config = dict(
    hidden_size=96,
    num_attention_heads=3,
    intermediate_size=576,
    rope_fraction=1.0,
    qk_norm=False,
    attn_scale=0.177,
    bias='none',
    tie_word_embeddings=True,
    lr_head=0.0085,
    max_seq_len=256,
    train_tokens=94190000,
    max_steps=5749,
    dataset='wikipedia_en',
)
Each number is 500 + 40 x the weight over its row's rms, rounded and kept within 0 to 999. Layers, rows and columns count from 0. Numbers have three digits each. The size before them is the row's rms in percent of the matrix's.

# layer 7 MLP down (transposed), 576x96, rms 0.0809, rows 109-142, columns 0-95
090:525468545508490457497513503467490526529499472455528526450513474486518546559516499438491368546494471517467484568536495505485468555474527518565431539487476440466498481466535514492499587471532420544501528518626446514476531555562482522506501472545437518473501471498457434494464538429489558532
111:474510455507531489561577446442551491476504526483526489520510426568537528535546481500471518561424532568494565504516493541476541468417482499492480541480467453448518517511444531480564474469500484472414541469531508463526507513603559482517495446417515473522512456425566520523475502441513469469
109:487443462488522471451573478506520478492511504507455516472480512493437520531506528491541468501531485517565428507518511488515517516566501488547494587499462519566619506555490404497560504516478491483464488520462553450494445549510507450557540490489506471560564496497470434509370463519499432551
091:405487450543477447525518521439504545503523497518555475522475495462504443490492479424442542526453558485508455515483450549542498516501594480488502533585513524483476484514515520459455511478495526469477571554539530477487552550506568620519480463466466485462521504488489481476552541431533509392
094:450500462542503503463478466433501457504513535477511464541502472515562457563507422458386542522560509488467518514555484503504476521531475516455535467495566552503475518451524549466515585465501520455487474438467501500530511557529570540489478614533492459545468489579431517498507486515457585500
111:529506321531485467486474519517498552560557523545482513532498487443489478469555496373485555453488518464497521469484519542517544538476484494449563485540519519543486456485445551489465501509503489506533504475519563541533508448493529433533490524495568531495482574496420474481521487466529452477
088:495410439538465458556434487524429389514480521472545486467505461514488498504471507493513488523475503475426544485555443560594511406539474436443535504503539497458483491443547549474487546533519560491453498512553552564436507495487532556494502558504452511513498512520467568529514478513531495521
102:514559510423519521518590553472517468537513512464531484488529433490478463512486422514425466511537540523551426540499449508389481574526555440471607518469530500503554467514508500475484574527485506537446473523519480533490421463537452440485434496490526513521495541526508509490439521472502509463
096:568536486555438451439463585543562431522536511438469544456487504490443446471507437480503565474497533467563529596489454504448517539536525487531515470468581493521489580541514531457463482503485490545458423472559470514465459486583554524550451478452477497492471478503508471492490508524500508505
095:529491632511546458492515485491469467525467528562550496477398453498528539515484546500540500490506516570490419512532503523540515536511409538514499438510516515475460470525464488513476534573552493482557532518498419534452528529433419505502489430395472469530523491542483503479492465504533495456
097:477489456475585473595567486534477527507625462434505465485525456442545522528557480481542409466473554492445511500490553476459503468551470464472474451515536477522527477483503486505482512436492407531493464505483533461571517473496525480544520447548496592539537532482499550484505455504546519491
098:512449438460551550466473489510392466541576491523503450447535493468507465467515499499482544545527479537559541567530506465514444472436457552505456570461400514580488502536540447515493533453478529494508530489525496410518502504542488444510492524520500463581522536507545472425539465464506484530
097:481490471554505530462551527514573543455513513510522451447505457474525539585476438506575488384499510518578456527483535478474511559494570438513496459505515438540545499487540485529512521486488500478474606532526518459428455458465440561541489492505499511476480471533469508517489489560532404466
104:476494471485502522522511451452515639534496510514475493494469580486499494519483491427518504493446539508482585482448475498419517525467492563495422502536469477510481517550476499591512553495477489489499467450518541475568432493549493474495448463584492551462540484605469518519445539551495477463
098:461530549517485497493489521521469499487466521524495491491477577490475504493481591397485502474491474529481499484503464479487558506412533579536461452478481541551433435518567535497436496437545574524554540532454547548450495473523426542509537439502505407512521429567482511479497484493478558493
098:524514428472467578498410453541482484522577499550488482525464568505533481487515491589508502486464514503443553505497541483490517515439416493495499548458531465468430505531556507494525475484408517505542463480528459455535557489467558451514431453545570523466556562518422501490471528520450514494
094:564451504558485518523468488463500505508489405492483477479472487565514500478460450417469496462512590535531543508513476467523520487487507543496478458511409475639472505471561473456480525530508548524507490549456471565555528446477491431515477509527511518531490453522565534547551495494533460407
091:493506527518463549491442562480553485460412463453567543470468445495461459492468501517442505514529538480481473515548511449555500483528464488510471498616532526586536481487521499547524524404496565480541541457475530477496468522515465557523511506494561455449464454488583486534503481488537496392
085:435454538491544498502473396499535508519597466409544457557538498491531584490447557480466497472500427503602582474465532529434551480458515502488522450524515491479549511492474524466383460458465512469537480457496486516453507508488506551484522508462491470528505521532559516534530494492465489482
111:517488493496507495395422512512480462558584529440502505566432470528454603503506452554516517472472460465510430510518574507495522525542480572457552538435504430521525517445498569448462489534593481468453482487524450526548522483493488526530494507517536496479494502511504467441581485519475511486
103:544507517500436470575534459531509534505506496503464516492503445512538589529463529515440533532462567501487541492479468447490503381533564502562481490527556469492534475532424401518477444487527431457455473475450488519492447503464514440498478501534480511510530481561506485545500532521529617455
105:410589494474490495469539528484533578508506523473473494459455493530536457511531514435428492500480563487486460483515550549497496439538568507532542486479545573473473494589455487424465556397479494559453449536540444510507502465483530488458489525472502530553489436546539521496560483447492528504
106:532519425465574465477432557482462528462506496460589544475442485383499451497445510524542472524449534565501446560546439509480501506527551481513479464515466493509505459528480468514508503539554558547500469514569445556495523529493519511426504425474505442533512479512521477428536467543553513534
088:548557490505491485497465522479564497563514525485446582449534451520448491500554476501577504479477506530431470466540601513492415492490580491495482498442479458587422470519460451521498507487519463534516532515476411494499529499465507528522485435592457537521426485495475489540491549515452542496
102:519458517544461531491516532538556538539468452514513553509504481507526540461440551409414533515517464469514430552474496449528527496446436506538501466468482478507525502484496499547520485485459503564546465431578487566438424430465499494579535558519517536429589461455497488533473479509518509530
115:461533518473474523524505505539577496475493489545445455493548565514428489453507495467434505424501530452452496493454496501458528495499538447480534606543496532555494491472482519599477549482498416540515559503540460467580462451469520512464488502416534561487470515517594492480435509510482544502
089:573480513435472528540490514481504473567433539540547464467534531451455474545486458423564542525407539526454527499482535504538538534524426407450505489521529433543456515455511518460453474514553575479495521487520510459532439540507496454557540464509562530547482472475487469464446467517477527542
086:527433458460504521456530482525422504610486491475531538542458460517492505498450541541467524536508422411437479613506507482550512483507531455458481510488483504523550556491517489428529459464564520532468448595500466471471487549488476471514482494558545529486500461544459490482455482530560559468
098:554449490530519522493568457538483504470523507518529452491432447509491521452557531483545527460487460519501537468496521474478447441430531506541496545469440597486513494492492537547501524464574510503506584536524430563541449498542509420552580470466472493523471520474499441514475548475431404515
090:515542526486513535515474536540553428548457408474552494429532533506509521467513428582478580518489493447477523528515429474589551508480483436576486506483491468558539497485491508475470516555495530545418465447511489469480468546430527480454504523469532526476473512551438445508513425499500548527
093:469522511470438524548529516452507512484532504485459514488431473531595495554566511532451562470401458432417510425545493465494521581543474509495488542527472484496497546416520569471438512566530518518485538547485496487538515504477504493495551524552510575468483487535456507397473495485474486487
091:484447551478559497501432539524572504580460444536551485500518541488515477540465465431447507513500519465450525517556551448530537566569524510472501546438499458454516510531490467484499444529418540553493459460507489450520507491573591497528380468476529464486466499528452490462535526490510481479
100:471524486571486490487466447498502547480513509481466489568495501524438531549512501513573455538597548492531448525472537500488487430454544549502479487442480441544486445493508552528484529553453571489559429509472555521482551497567472510509451451432487568475499393469477501488505465428527535536
111:476510491471533516522433455448473470564490510466481541480491492460508507482460549466442521508530476478493474477417447532525513378449487542499433479515499557549567541534505551545498657523495506509548505541484538480565499463564459473471470500469497488465499469553530490467494502493587494545
# layer 7 MLP up, 576x96, rms 0.197, rows 110-143, columns 0-95
114:481436537495433504581503555489543488429561464534447493417564569504432455494493562521505493530548544507597514432488530508473544458480527489490484545442538440442503496512525479498497512535465532462547482500509560518571488513454498507530573457538450486530476446503449460457525446442503523488
111:483502560535337455527557467551457450542538513521469470463475515536562543455522487467487440490524509422491503499505482477487515584495508541472576421501595448481447551494513547536490489484464538525534436474515460536534534481452486506527525491519487463534493533476512535512535503463441545519
095:591496568472514483486481484561518484445476521541455557458541521500477491507531550536474482469532467558540456536521572464504485519489439568493459525502469475487488465518472440480545534535580519462480491503376437478508466476501434463495527514589516436511523528538518508487415511442517518582
095:494513549567505549550513527556480445443446532466463501505426519506521501528498496483546483537498521515462467374528401471543531458437487479522439572479438528450522537514541497488535504504507490535521586477479504491444523476423509564485495508474529510476538549434529532576459515451559506477
104:453493500498521484501488448502529568530505476528462492509451490487463515431569536453529457462453505551482476481482517524544535492487508479510548552485466455473468472540508444463418514487555497565411541513401515445574504532466536470494513474471572467587465569491510514452581542511540442566
094:483540525523524518481571567439420391504498454467484502456487486504445544543592487537498524528492495516503552458469380539448577502499474438496465518507453537514518488523496475491520517518510487520474578432482511444540487438506484519533579441508494484460498555454441513472447518498488505556
098:458539523487507500512455517440450499479458509477513555473464511431501585544519519514524557527533387526486488549422495538532521478499466607486450452490489462445472544494481500483554467529497576436547549504499500421526511537513480493501542497528460383451505522549562518547518469500530486471
095:451492433488492608511575475484471484487470476540570500519441506433535442551502548500509475515532463490486482452515516548549560493534480559486491551488457473452477445551526481512512486500514433528434524498520562472501451487457459482508495437567581475507528496567524528491501522432396437468
099:487504475492479536484503445521606532510472492474481454506513537490481498522557518450545574485439497569487528452507490482497550503577526471502532476455460550506490392525582454433483461540575503459494470495475525541490570569506548476497507503459535573410515529442568455484522483467504457497
103:462504499488537507464528447481472470450481604538504565509524438547465506523528560480502497564589566469515443567471465501534523476457531504517493488484502552512435470476512482547515462564494499501468425522454557524473425583440557461517569519511471473475430561504466436530494470510514461469
097:537550449412508483448561462459432465466497494459549454488472574603541536551530531494495537427599510465519523452488450542471475511450538503494503487555552515493520497471505495492420557522544415528461490528484451404551529486482490520465496489460483520489474561495470497512469507524551522481
099:441520496468456435499494552516410475432493435558480486522496490467515450423531505490570506482509485480454466496493532560571508511452472454546540500559530479453563556461491432494487489456533441484534575484526486452472489510597482490445520526474533462494491558542527497506525492486527579594
110:503475528461454488550549459459518497533556519528582445429488490536523480457493475429493465544499515476528470497483549513531470451442523473446505540457533536585554530622487513492527490453540494507450474510521494488521458528492586438472510535528471409515574509435536511439523540497484436524
107:518442600504548500501473499478572489503482480495463503522492439549552502444530417503455540458556534539450441547486517573523470541605491523426560555493460481525529506462484465510507458544529454390455483491502514472524515466520555476494482449469455519447535515437484521429519505503513523507
099:515520538509544442518541518473542463419532433515449563468526483521450495474445532446518477607532511468553436544520511526544425475497530489533569454611478446467438500512474483569483530543517501493495483517486494451511451505534494523521527427455476478455498471483530580515477471444568504498
100:417546512458493534463549510526535482464503530494465567529486547487539451571499519530503481504477484486474522487484456484529561492546504537511448514536609516395471490495470426480502435398460444482506509459527516424509481562566523473501493505486480536479542506532452508497500533531403578544
091:413529490499585511561538507571485515518535554481549522559515517464544447532501513545484508482409515424539522543495508517468464521508551535424476477506467440524465453432479480549500517560521545529502461514503456505541550507498449465563493489543383479515532409474539512451470473512471507528
083:550532541496572422538504498553487571560510467477505471421591539540554527517508533505536551508468547421499486455505501493519491552477516470445457456505418480491435506537512492522435483538488442520546447532572450470538455516516547459471533473520479490501512475439503391474464531530495532472
109:503439516521476559502492499413524507605531545484474451433505537584486482554498498490555495468456576460521472483534471482542525527522521450478490552473510456532417572515505445502483530535504487515442545503516482473478492439490519499519486500495500518530507465451412470427561456509631484485
113:544496453480592456484499517510504546542466544497510496535534508457553423535514464465562521478555481440445491509553453683559579459473490513528530478494479477550444512504509541462503525499469450532513466444536491452522538489503457450502480454483497467527547472437495504461508509493520480460
105:449443579460474499444538539504527538469550494545473537502508499508513529532516581535522544584436563489504439452517409494542488478474494498392532517432457580471494534504431436483534504510505447469477524544435438528542498561465492456498491470490527529477488492524456511551524453543505538484
102:507517448556540415443559555494531498502510519432515549479535502461474482462437469502578483456458539517512503554527488503442488521553448519545516452486534496464477507485557501501508504476502435472484574571506516517522591576423475514421465522421471571487506503459546514433541506454534510522
094:416470529554503507475438516500505529567535537573454488495477435527484507557448524527567526613563516437474451427437510516469496481533494480440504558476515535498512579472506488518495526465519506479459428496467518519524476492438502442443464458579468492531555519484562516440516504496529555516
098:502519420442537463506559508437459500497503544541465506545542506531558411479564500478520523448564545489433462448485461532498534445577460516523503462476549503525515523474553509485508509538436498470555486485523431487505537420518510432535541437509528603466544511515529499463455468525563451497
111:601473572429480529467556527491497507491527504491475474510505558474493470434569422448462486450481478518523534450454502506552539483445424500527534487567454562503534491523471546582462456501479501490434561508502509467485511452459522524399504515541559454454494510498564499519527567444507507525
087:430448519505518513413546493489487495525485509444425474463573478581475441463515542503465509499523516488559503570593532552534463476508518553558434483538519515520386513469488466448512483499495561455488482571517455560488583564475463481511502478458462483488499448499515531516482475506506570480
091:511492479507496522538549501503492452465478430476490497464582517498512479529545542476463504529442499468470545584459511499570570497478541535591557459470422488542440509461456457499469557524481465519560509507457472464500537518547512530450485501388443471514487463487577553554551465500444522454
098:595478483540447429481462559472435532508512460428479459484492515483512484533500547524500474502575526523499467479542535487511516502525577438501465507547533535524498446473587434526507484501547496595486470525415573493540537414424485535440539498466475513480470467454546453483522466515482501536
090:532555483509542518442534505557487484537542489551530548531472457487524416458523470446514474481476531505498463489410490560500545452508537562478417552481489506464420498442504453486533493528452500556530505501531579530482425500428447485494514506526448466558467542517505522389474531514534567517
100:504508506548558479517546497564522428453562466469491520496528477528422481506482438458471513511638514479516469485446499494469491505549500487419479478530531558518501499517571517427479470511530436545533465528485479520476513463509542521557502606491459515500457563468584546509472485455432523459
093:531528470550496467504567443528461453544536535486519473501507541518584539519557423464485513504539494541553518564479486463545499491523480555476453535499512560502500428473505509526495498512461423435530459486418425460465532534548516486476507420454494525590529512549477537487440545476462415536
103:521469526481544521458532410481491490503502552484502514530500558454551437387509486479558473531505522492500436575474550535513480432462502507547498496537596396555483503434542507468473446530498536544520464541507520475473477477450487483579526465551524487448512521498587537488516463447515503539
114:503501509478543467544492545433461456541466540509466530510448538451474510557519512426603563446588520517534439470511503515471539488469566445451562464463537487537549443457523437511450479532550443477476469457538537513496470455542522440475541502538471460471550519468566508493561487536529489462
084:462490444525533485514531494619485499484456436455521483539569510541579477466455509523493516536535516506461481544451498459485589533476471466473511544506517513485475522534586465498529544498458468520473572538514508489552411491502439491452470565491503570581491490427461455475507534436515438503